Each number is 500 + 25 x the weight over its row's rms, rounded and kept within 0 to 999. Layers, rows and columns count from 0. Numbers have three digits each. The size before them is the row's rms in percent of the matrix's.

# layer 19 attention output (transposed), 128x160, rms 0.231, rows 119-127, columns 80-159
081:496553463468467518514554509506487514507523522518443511514485462473462481521478501525493523491494454537453503446467501506496511453492505489504448524471507504493461517495508509451476465483533470501506496485512455494500459484525534509501484509
075:519481490450465504501500503460464461537536499485532472524511470557515497514481497510520540501483476502444510535514528455517518489469484523530480501466507480486560502536503527490527488521510544526503472498526503500464526530521498499502483489
074:500528476490518502474505513532462538503487515489492507492493556493485491476507522548457496510503518466524492511511490504492501500502531488435477467482514478524562532507527529528485482499526497489526495527539508535530530530494511528469493508
084:526503537504522475476513519467497524502502517491517524461509495521517513453460505525502507459513512518497492517531524549485544510504449517446533497467475504553488491507427528525509501486528529510472509499515533472471541509461475482475480522
081:494523488452481534495495512501491472521504507474479481497527476505513476507507498495506488500496478451506512494497498492540544482484534534547483478512483505446518509516523509490492517513491531505505438483464451488510470473534487465501529507
076:442488549498508510493512508534525477517467492477577461495532481505516494529489485506501518521496486462493449524487491517543459492523507522546528477441510518495477495533522504493531539524521486513497494524478494496484489507492508481511541527
074:481493525545527501523511480476460539475489523519487513531505486534516513509492481500449482502507521474480468465507494496548518499498539551487540496488521491475517540511514470511513485555511520479535512482483463515492480516498470483525467470
081:503478496499491465524531492508514510497515476515539517470501510499499498536519490517502446490495498514497489514459453481524480545475483524459526520470519495520476517486537532502515450548504479543533491546511492505510545533517498527504498507
073:508509494498502526491524485510475536462499487514493492499517423541511465512491500502476513484495520491533493510530522531501534449512511506477540456515507495464505524504475524497493490494502526463489536463489527467539501484530510502543449515
# layer 19 attention value, 128x160, rms 0.248, rows 120-127, columns 80-159
077:500502532482519505483482498522515476469469454502506475518521534492501471481519517513533504444519505499509506470490486539463470528493511486506564518518505481513464527456488454521502557547499455528515484497541507463498499489496496513510499490
074:568497509497495495488500486506496473515526495470538532514525484512523524512535510485474512506476449566484522514488554477515511478487450523506549499537464536543479524490472469488494496453480477485520466499520512484470475453532503473472502450
087:496516520496505502488504490514526443513490482500508506481494527480466447560532476487512488490468481469500462516495478513491470491514547495506450482486520505499503539525536506508458461507483482484547486501420490469538447559531493491501510495
084:505501493478457470503499537484498518505478464489502505521503489494507505479501474509491556495489523549463494505519500485490510503500495462424490514487464432530536534465513437499456511504522522519531522530519505497462481542485523533516502480
079:490529475540439520487484522492517493506507523474490521532465516540458480478517474567490458517469504474509524518489503509508521518510516503493501554462479466497512479498481464531492473492538529506461507473538511440505538469515508513498508496
077:504509481522500502518474486546508475521494508507481489519508519526469489484509461483519491473517505511518535570460460499491501510488474504532507495494439477477491478492482503490495515491510510545517505507499500513507510489470506538542498482
082:507513482490503531511486510526495481505537552466509504536485487443555488460517515485483449457484518509515494501544528524495537502540483488530489513514486511475507473516500492539493500478521468482490459515506508516511519467517499469454551465
077:521501502508544466531466531476506481499535498507502516490546531471489542484469470473539526523527493506514499497506483489448502530545472496509488528519490491543496515511468519523481501518459465539504480508485496535485517504511497509496491486
# layer 19 MLP up, 640x160, rms 0.216, rows 0-31, columns 80-159
103:562469517565481482461515512480516513541505480483466484511514509518552473519534480502533504541533502512543491516512499486523491511463469452512501507519511528505519508496519467512486496489495498433508480523515506511499521467503489519542522438
094:526500466519490450514484528509498493501475451536511489487520482522456510497501537483480469459531515560517474524486493489536545518493486465504470520479515539515463475514464476509529521494535536474552468487516475535472504498480488499536503511
088:498539466471562528469506506501499556511520517488500475454503510467484508459493531504515490498463502460483503523491529535523520553528497526531508535473490530518526497514523526507501508466502468487494488526473489491528499526499513501483529530
100:467506511481448473506493496474534541536447473464492473472487503495467512502524485505472449515497498537516479476517507512487504495507504496537488530497485487503517502564460528543489461522489513482510505497478461510508509492482471495470487507
112:507454482501541431505517447474497522534505487532471502472521504481508520494521559495478495491484494478438504496466534479528543495517486507537486511491535512473479470503507522492457465480496516502513468503502484461451510495491470477478526464
106:514515495471523506543493490554557500473530529504514520519510470562465518492473477481484493511496474509505512477518508489496501490530514472520528534482451475474509526503517531517463532488482498474505457501488503490517467438495473529463481514
092:449482483528495523475495498473496524491482457511486484543482553454462492521475507543517531497512491483487482481513525493486475483524505470512482468460510496458564541483540507491543491479500469485489532483495495499517537476522484521516535525
101:481507491493488505471468426485513514539503480516511501474537473514504497522493506474532481472466509536495544478498513513534513475486551503522488487448521492517511469458491539517471489506521481526469486472512502534497580496500467539502545493
096:435513511465526446491494529497517511478549515477538493482516513506542521498534514493500499472534517526490508455502492472497538470501470485528478478534518530475490537508462528481489493462497481500488528479491535521456518533518510492490512527
104:455492511495482490558473506472455505502502520517464488494507516523504528529515520525535572526517497469520485532515486499465518512555488508479525511495468528490476501453538463485522488481534507529552502506508526491481515499524517483498493455
103:550469511500541464526519486504476529517496497493509463454520499488475484477544478505554499498512525467521523555496503486511487479513546513521472494480515540510513496559467503501477481462489495560496536500473502512469535516466477445497515495
099:482537455448522509461499505515479504552511493487486502500515493506515523507471522489533498469484472504481522483498519534487499515525484458507535479483505508483529513477522482461499557491505492504536484492527475428510492503486514523514473521
100:468506470490497530493459474507548484471510523488509536445505477518567468512465453502473519476492480484472512493485507486482492494506519497546493498526487523548481481471516468522491524522498489492505508464534466519490513504524532509457508518
104:495507460481465424515541488445503469474527501523482505475484504484527496487508469490501518527520523514517508527497499529517457558498473458495492490529491519474474467521473535515522525498487502503520485501504467461480457480515503471479486470
096:457493544479496513552479498508488514504474510534519493503515493496486521502473509518497465508544517487541498499507501436510473498515483484464475503489545512503540503499508525561546506494487497479479519511504452507531539496500503486485491489
105:477498466534456495447516507510483526477542452524481501562483514481471452478531503519480492520506482511519505471514483485502486529516509524516499502523517508488531522472478507529473460536454508535550510490445492500452520481479527532487479528
100:500488479478485511501506497533512500521428474496492528543500473519478529515530508481475487462492479488510470511499474488561545452531467486495521508524496568493482517495495543530492535453502545477497509439497502548481542492488513479512503478
096:507506525579510481494485474491456523519524479509486479488502494492497493527502475453558478465539465456494514517506456483489505439516509491490494499508516518486523500508508526512475479474512490461493492510528541496501466500476511470531518445
094:490501533536500525531549495450518497544491483505468511511480503491536489510489533535507480450536497481512458521476535464518523461487506492512553480446506504490515492500526498483516481491498498532504476496496493466501499472538476520510462492
107:466489497556490460506463478491485528549469536473508488515500503520490520496506504543527507489483528473470478552554495459519496479521573508506527495492472506464489446516502523508496494517495448477540517503535494487513483528484501511529473494
097:475466495492462492514492476525500506512555533509458559510522548511497490545529486518508491523465547540502519533507517502468476496495530538553467485487477528497463567437514511525499484497494507487503481497484497450530505480466526503494501492
112:516469514535470505523488477523496454532493497471504509509485472472481500490486495517506503480504509572474507515495494502508536505501494480536557519472511474471487448460487505490534544467467474513517484525525496468493492537487476484459515528
099:476487484440519530481539501471497518497535492490466481511473490506528474540497488509512466499484513512553512502481479462510508526570451494496524575520515508511489495474541546451483467524484494471551506479474493470527523497488533490514461536
101:479486508512518496436518499465511532507456471541488507492472471505501497490518502515546533489540515547524538489520464488485506492496558511527490475476485501487456495532521525517560466486510518513443545492503474475511504513463488474483506520
103:486472433486533487487499492512444455536455465484490501516515508524532533490510490503483556475517518494504528459488471546482503535502511477468506477529465478524508511530548504497483463526495493484490462482460476460492489527487504518495538503
101:479512511456466484519503459527477489447497536513501464498462500497511521531547467495498516486494519514514512544527527527518515465474476510464487509498511500531497535497497502479481504467482529492509476560538472523492473577535515479487480517
099:532557447466465470553513456515473518508496529518480511534533514521503432494489497508498494499492459518506454451525491529461488510486509465535489482478492530493530541519516538476491547549484528520502569485467526485469501509481458483503471515
104:550474525543484456507528512513545529511493537474451488454497493514470491528497503514501520459532524481509517501512499495554471520479537515514519487495491478576502491528521496502477516464520472459483520500494457535514495478495513457544511482
101:523465485487520484530527493503454527478493490525495503518475439518467534489520534503471476502525521487478501493520445468513501512486471496517524484491518492498450475528470502502490503548509488491470546529524511487538504504499519465503548492
101:461458491465460474525470442484514479539477516552450510492524493492527521491506535536502476522533529508531498510513491483514480528511504459485509542485481533443454483477525466501551546517487477545514516450524479484500485552467475554469464525
102:544462474488538508513519507462495510520508485502473491463537530499488451449460470491459482486530536494520501553491467508499510490438547500485494465519514493526531503510523495519506505509516471488552474516543493494512480515544492467484526474
102:499481479474495478455467503501473523542469473509473526506497504509484479487475449506476527512520519527555498471476469549495536499485526516482491549507468513535468467500553487509504491523512470509487489477441546492527497479507477526456455494
# layer 19 MLP down (transposed), 640x160, rms 0.243, rows 0-31, columns 80-159
104:484517516497475490519526453531505498500550474458493468471509499500465467505442492472474508466478506471498529471480540526479480521491534496505484476525495473496492529509558487443522492503534505513518514547512503498457489471497482484500525497
093:510501498509504556543526508501511447532505524495537509479442477511455542533480500485513481481549536491524493508490520513447479518481503479472480490525492505465476554529463525513477524516441500516537486494519503513536496490518503524490484538
092:485490477527502453508477532487480484493506530509505549492482477452498480507494502475514507475483553490510519520535505505489481473478498503524500496455541488485483461504500497485498454521501531506515476505496458476521494480479479450522495488
101:487530474506526476532514511539498494514498483528502514514518492517511447543506514458498527516454462492525512515520537487519520482533504539513469539499483507478482480479513492438532477485522492549484483502484483496503505520482499540518497498
106:495509480511556460491543494527539511482503500504479517533497537484489497524519522493453528482511496496497477419505510493528499510507510514537523471510485509501490506467479486489506511525553545495458476518471490462472497525492502528441484538
094:518514499524488481475504537527482527476525462468461524488510475506457495480517518484510483493536525488508547495529488495482503468502487531502467516519538489476480498553463519430531500475481516490489551486481513464451536521537507475521530506
101:495519462516485522474490468498470511502471519460520449542518481468492491505514491522484506493527492519478525445493531492501471502509550526490483480487465542523517525498466461508533471541495506464488500483509524496484494510524472458499531531
102:475522487465478505520481535492508472496525569489473512448507461516495482483468524505504511458512488502546470520461485464506511493492512487526515467489493529492545543484530483501475501477558531569478521477467540527479511494561510503468518474
106:509496489504512509503484497545484514544460512520520466471471507458472474499475480524502490512487477508511530547514506506466543505517526546518446494515505502496528490506504519463543486468496553530476512534520533494515482454470463506494499533
110:496491496502500495514530485536513544481475519548509537489494475514517513509540488530486493492509489502519516459533513474538489483473512483461487532468482500530515470503522494488532503513515464531508508506532507517509481512466521483508489506
098:453512467505513505460495481536492479502478501526489499512524467507492459505500475518545534446504482538509539493513521497489474463492467496485510548515526535494499496491470518473533498509455489512497478533536482458505471512477512505527464515
105:461526498509505430520487511500522458520489468473471497498492498463500487510498524516493495510502516562492543500497415499477494492485500537499436468501518530496513535457486535471537507522536505528493461490505542512503499503487547477514522448
107:465529483544490512480503495492518506517522503508498492533481519485496460486501470463489470551490538512511474545514547469513499469510510514493484534541514465494492478515500485516518460471470496490496523470488502538449556475517426525524498498
104:534533506463484497497508510509556461501482515474520514497523540498453508463536513469502549497504443514514497480513497502504517465489518520506505522463464465462472511470471463504499499519495499503522536491532471475495499541491566486486480495
097:457514482515510526536476481493516500502500470512470447518516477499504527528466499502505506481444505524532539488515506484490494494507500540489440511514514482543514486492513479497490507525472449507487481523507487521480485502484505486478483478
111:497495478539511548478487529478516467499501526492475500500468501465495519478524501451506514453531476512523494440526494457472493538516529517498505496519507507468494520458506511480472476493573517505508439519495511490510492501509503542484447473
094:484557470491483501520527479503464490497517524485504489469518451500493492514484499503516506467490536526493491520479499508479515502552517514503434525509456518493542480484488500470508440494487497505480519554446474450522536486512500504467509472
100:501504538487501514499473483491459488510504525527504542512487541516490481504520520527490512494484496518531545493499442545486479518519525499446497496495539444451513528538472538460514503500479513497530476504534505522516496521530503507505507450
088:502515514475480501493468483569548539473468484448478473524506542479496489480515576515519519516502520509481491514469522497490479450495511474499503546510507510499511502531463511536506484526530491480512522519486505511483523513510511525504471469
114:465523509503495514489515508492508558471456505517488548465461477481464477524487499467511494478522505484453485479534533430542458509502505479481528498497476515490484504485446506521502482506490475503472489526536459522518495531524478512485522486
098:500519511477501483454472509520483513489512492496525524495514531536523489530485498436515477506518546441507514472452497472504508499488447507492522502497498449510510470498504530493534530506526473512499491485454508507489494488495466457536459543
110:498487504493505493474508516504492459544462548470498510518519515552503488453490521494489531491497493502499518473550524496523542520506536546489539425472486486495497486495520462441457495520505517546499504512546534514457500504489518545466504531
109:479496464523451519453480494458506466515526472497468438521477497518508500527474485497528490501497493498542498475518487493517481479517482505465517494501491550508525525499543547476524558521519527498490511491505458513473546495491519539505465465
106:516471512480498490446509551502522500503520469485463441490514504486557543500525518459474517510477517479436517492503453530510507513489512518492490501536485501490488529498507551517525491508511564499491528525479442548498476453533482554502497500
126:501473492526497475498536494494515491458488488521460467481531468495494532484558472486509539479484456482567551480513494489465494504523495521564514477491482451520523510519516484451510528505511524473509499459505513509497467491468495506527483496
107:516491506491492512480509510515515512490474532493512534528505488509576531526516503533533471463523505493468483511522496481487519526537477451475457475495478490497494533475476506499519488483506502497530523508484475474452495498514496437538504511
104:472519536493517551449518482521475448488534494487499505461463507528493512492487521487498503517468494514460492473540510481521520505484475483473510489499512494482489475495496472508513513531535520491475507494497462488499505493500542465475533539
100:496529476494495520493502539498493529475526491518488451429516523486528500510526497517540505503499488536519503502456529460506500528458498502485468473503499503503501495437513515490519545422538481482505532525511493542473549472522543486507468498
098:467492483484480448529461464492523521515537514469557525460498530492513451516452528526541489531471486484487500525509524509472477542514542552511457524483515521505498492518518541530508476462523529484527490484517517445520502505492526492470552490
096:528533513507490501494476554504479545509519523473505467500454497523530513523521539478492544489510479517487516516538498493487486444470474498499527503470443512481532544506475521548548517518465502508484501517490490503492448523544513480554523484
104:520514480516452533498479498525510505527504499543535492517498458476485482462482462480536511515459505496483507478472497495507486549525480530492520523520453468511474490514479490523497524489480489473500441522510486513508524495495485518483524559
108:497525452499470501511479490509441510506493508485488518498533514482528489464466473523532467511509521498437509522502490521507445486498508480536503532480507511509511520509501432471507488479493534492567486459530477492523492493523514469485550499